From a checkpoint of a small transformer trained on Wikipedia.
Architecture: normalized queries and keys, attention sinks.
Each number is 50 + 15 x the weight over its row's rms, rounded and kept within 0 to 99. Layers, rows and columns count from 0. The size before them is the row's rms in percent of the matrix's.

# down: layer 7 MLP down (transposed), 1152x384, rms 0.0344, rows 547-550, columns 0-191
# up: layer 7 MLP up, 1152x384, rms 0.0399, rows 548-551, columns 0-191
down547 096:57 59 46 43 43 51 30 26 46 61 36 35 27 58 45 49 46 70 47 54 36 20 67 26 42 31 35 66 33 66 56 51 45 31 20 38 47 48 23 55 55 67 52 53 37 52 49 59 30 45 40 74 58 47 66 51 64 43 36 40 31 53 39 47 45 28 40 47 38 50 64 62 47 32 38 63 37 57 75 50 44 51 37 39 41 44 39 31 19 33 59 68 62 56 27 41 59 49 53 68 61 06 49 50 57 26 55 43 51 49 67 62 25 60 82 46 51 55 67 41 78 46 36 58 82 40 34 62 61 50 40 46 84 54 52 65 58 43 44 18 36 62 58 50 37 21 47 48 63 27 58 60 50 50 63 45 42 40 37 71 28 34 48 42 43 57 29 45 34 46 44 31 49 81 47 46 52 67 54 30 44 63 55 61 58 38 35 26 49 53 51 72
up548 098:71 43 77 47 68 73 60 38 53 70 31 46 39 49 72 69 44 64 45 51 30 20 53 37 34 41 00 51 52 63 61 49 61 43 55 72 51 23 53 62 60 73 56 64 58 57 74 33 22 49 61 50 60 36 65 43 33 71 71 56 86 53 37 65 28 55 47 29 47 57 45 40 41 71 47 37 29 51 62 36 29 73 46 35 63 52 44 57 44 60 35 34 74 47 63 76 53 67 41 76 45 38 39 54 62 43 56 43 74 42 76 64 47 57 66 58 45 33 71 26 34 88 28 46 57 58 73 67 34 34 44 65 60 53 52 42 53 22 47 71 60 43 47 19 36 57 46 51 43 50 67 37 40 63 15 49 65 47 37 30 43 47 70 61 86 62 42 22 34 50 54 62 50 48 33 62 47 46 40 11 63 33 49 29 31 82 53 51 43 59 55 76
down548 100:52 58 53 17 74 34 44 52 50 35 40 49 58 43 50 60 50 49 60 60 38 34 35 33 25 48 50 65 54 65 60 67 46 61 50 55 53 50 33 49 51 57 30 53 36 70 67 56 40 99 73 66 41 44 34 40 43 53 45 51 31 77 55 34 24 24 41 62 46 33 46 59 44 43 53 48 54 35 57 29 51 41 45 74 64 41 32 32 35 35 32 27 72 59 56 36 53 45 43 61 44 14 39 59 50 39 66 40 49 34 63 52 70 91 51 42 55 35 53 66 69 44 41 54 29 47 41 74 25 65 40 40 47 48 71 54 57 46 44 28 20 41 48 36 58 59 51 30 22 50 63 42 43 19 38 51 62 42 54 42 35 48 47 48 55 54 56 51 24 36 61 49 34 21 31 59 54 52 50 36 34 48 54 35 33 65 36 60 50 81 46 87
up549 099:66 37 53 67 55 67 49 43 61 57 61 40 49 51 41 36 62 55 27 70 27 20 33 46 30 44 63 56 66 46 45 31 52 76 11 63 60 30 41 23 62 55 75 73 40 40 56 39 54 43 64 70 47 68 55 27 52 62 29 31 82 43 49 69 48 57 64 47 58 36 65 38 46 53 62 52 52 32 55 49 59 50 30 59 75 76 61 49 17 42 53 48 88 66 41 49 60 49 62 64 37 38 37 75 61 43 56 53 40 30 31 51 46 47 68 21 54 67 50 43 41 46 65 50 62 16 42 80 51 37 34 52 48 67 66 66 60 64 46 50 44 94 45 77 54 28 42 44 68 50 41 57 26 35 41 61 73 63 44 49 14 44 32 65 48 44 72 46 27 61 46 57 40 41 50 42 55 38 35 26 30 47 34 45 75 59 56 50 65 22 40 44
down549 100:25 75 52 74 41 51 41 72 43 42 80 51 50 58 41 58 41 18 61 50 27 29 19 58 30 35 75 46 55 54 60 15 62 85 55 52 32 53 45 55 57 43 59 44 84 91 42 48 61 47 67 45 36 51 54 33 58 65 79 61 66 61 51 69 55 49 77 53 63 53 75 45 67 16 38 18 60 34 49 30 49 42 49 51 57 66 66 53 73 57 42 33 33 43 50 45 75 27 29 42 36 51 30 22 74 41 65 51 61 39 46 51 36 32 16 59 48 34 61 39 87 73 73 56 35 45 22 55 46 52 44 29 49 53 37 95 51 78 32 35 51 31 63 38 38 34 69 41 80 40 44 51 68 58 44 53 48 76 46 74 28 63 32 40 48 54 52 34 74 72 44 45 53 64 51 75 65 35 50 44 50 29 77 41 80 45 32 52 62 16 60 56
up550 102:50 60 56 39 70 42 54 47 59 57 35 33 14 40 48 39 66 71 33 50 54 63 43 54 65 54 29 54 66 70 74 62 39 71 47 61 52 55 46 60 43 12 60 70 49 31 45 58 46 46 55 42 48 37 46 12 42 76 53 35 41 63 53 66 69 58 50 65 50 46 60 50 46 51 60 70 44 55 42 15 55 52 48 44 44 81 62 33 63 79 27 58 66 49 41 65 21 50 63 33 36 75 44 43 41 47 63 26 20 48 75 19 58 67 52 62 32 57 26 48 54 49 58 47 45 43 48 27 34 63 59 55 38 66 67 42 57 54 34 65 19 74 49 52 67 28 55 18 60 47 30 69 69 27 27 91 78 47 40 50 21 49 63 60 46 35 26 67 39 52 54 59 46 51 72 72 38 55 40 52 57 47 64 47 74 50 42 35 25 63 61 30
down550 102:60 66 58 24 50 26 21 27 41 52 59 71 46 35 43 38 45 38 37 70 61 42 37 49 57 47 48 51 55 60 57 78 30 51 68 91 46 73 52 51 72 63 48 45 52 61 39 32 69 41 41 32 59 23 51 57 53 28 66 46 32 51 60 50 55 46 52 63 47 42 25 66 74 36 39 41 40 59 42 61 56 57 45 50 56 31 61 66 52 33 39 13 35 58 58 54 35 59 59 42 54 45 56 16 55 39 56 33 52 59 62 47 34 60 19 42 31 74 73 43 44 14 40 25 79 42 25 51 39 37 44 23 49 59 33 59 72 21 63 55 61 43 42 44 41 41 56 82 65 65 50 28 59 34 28 11 60 61 42 73 53 52 21 88 51 52 41 50 46 52 39 66 65 37 59 61 40 61 66 46 62 57 46 71 72 46 68 47 51 62 75 57
up551 099:65 68 63 78 68 76 57 51 60 68 72 68 34 57 31 64 50 74 65 56 32 33 49 66 54 45 63 45 66 51 41 58 80 57 58 55 51 13 48 43 77 60 45 53 69 46 48 56 49 60 71 56 41 44 52 66 39 58 61 29 59 62 38 43 47 42 61 40 52 38 62 61 21 59 63 65 55 52 51 30 58 60 53 56 77 66 48 58 39 56 66 44 56 44 52 57 73 35 42 68 31 54 65 54 26 35 59 38 44 13 38 34 43 85 40 35 52 45 79 55 47 53 26 52 50 25 41 35 48 54 49 55 30 43 52 43 50 18 74 44 49 58 38 55 45 62 89 52 32 42 53 60 53 49 20 77 46 29 39 34 59 45 76 38 77 71 41 40 36 52 48 35 68 58 62 56 39 43 43 34 54 42 42 35 65 64 52 39 41 77 43 55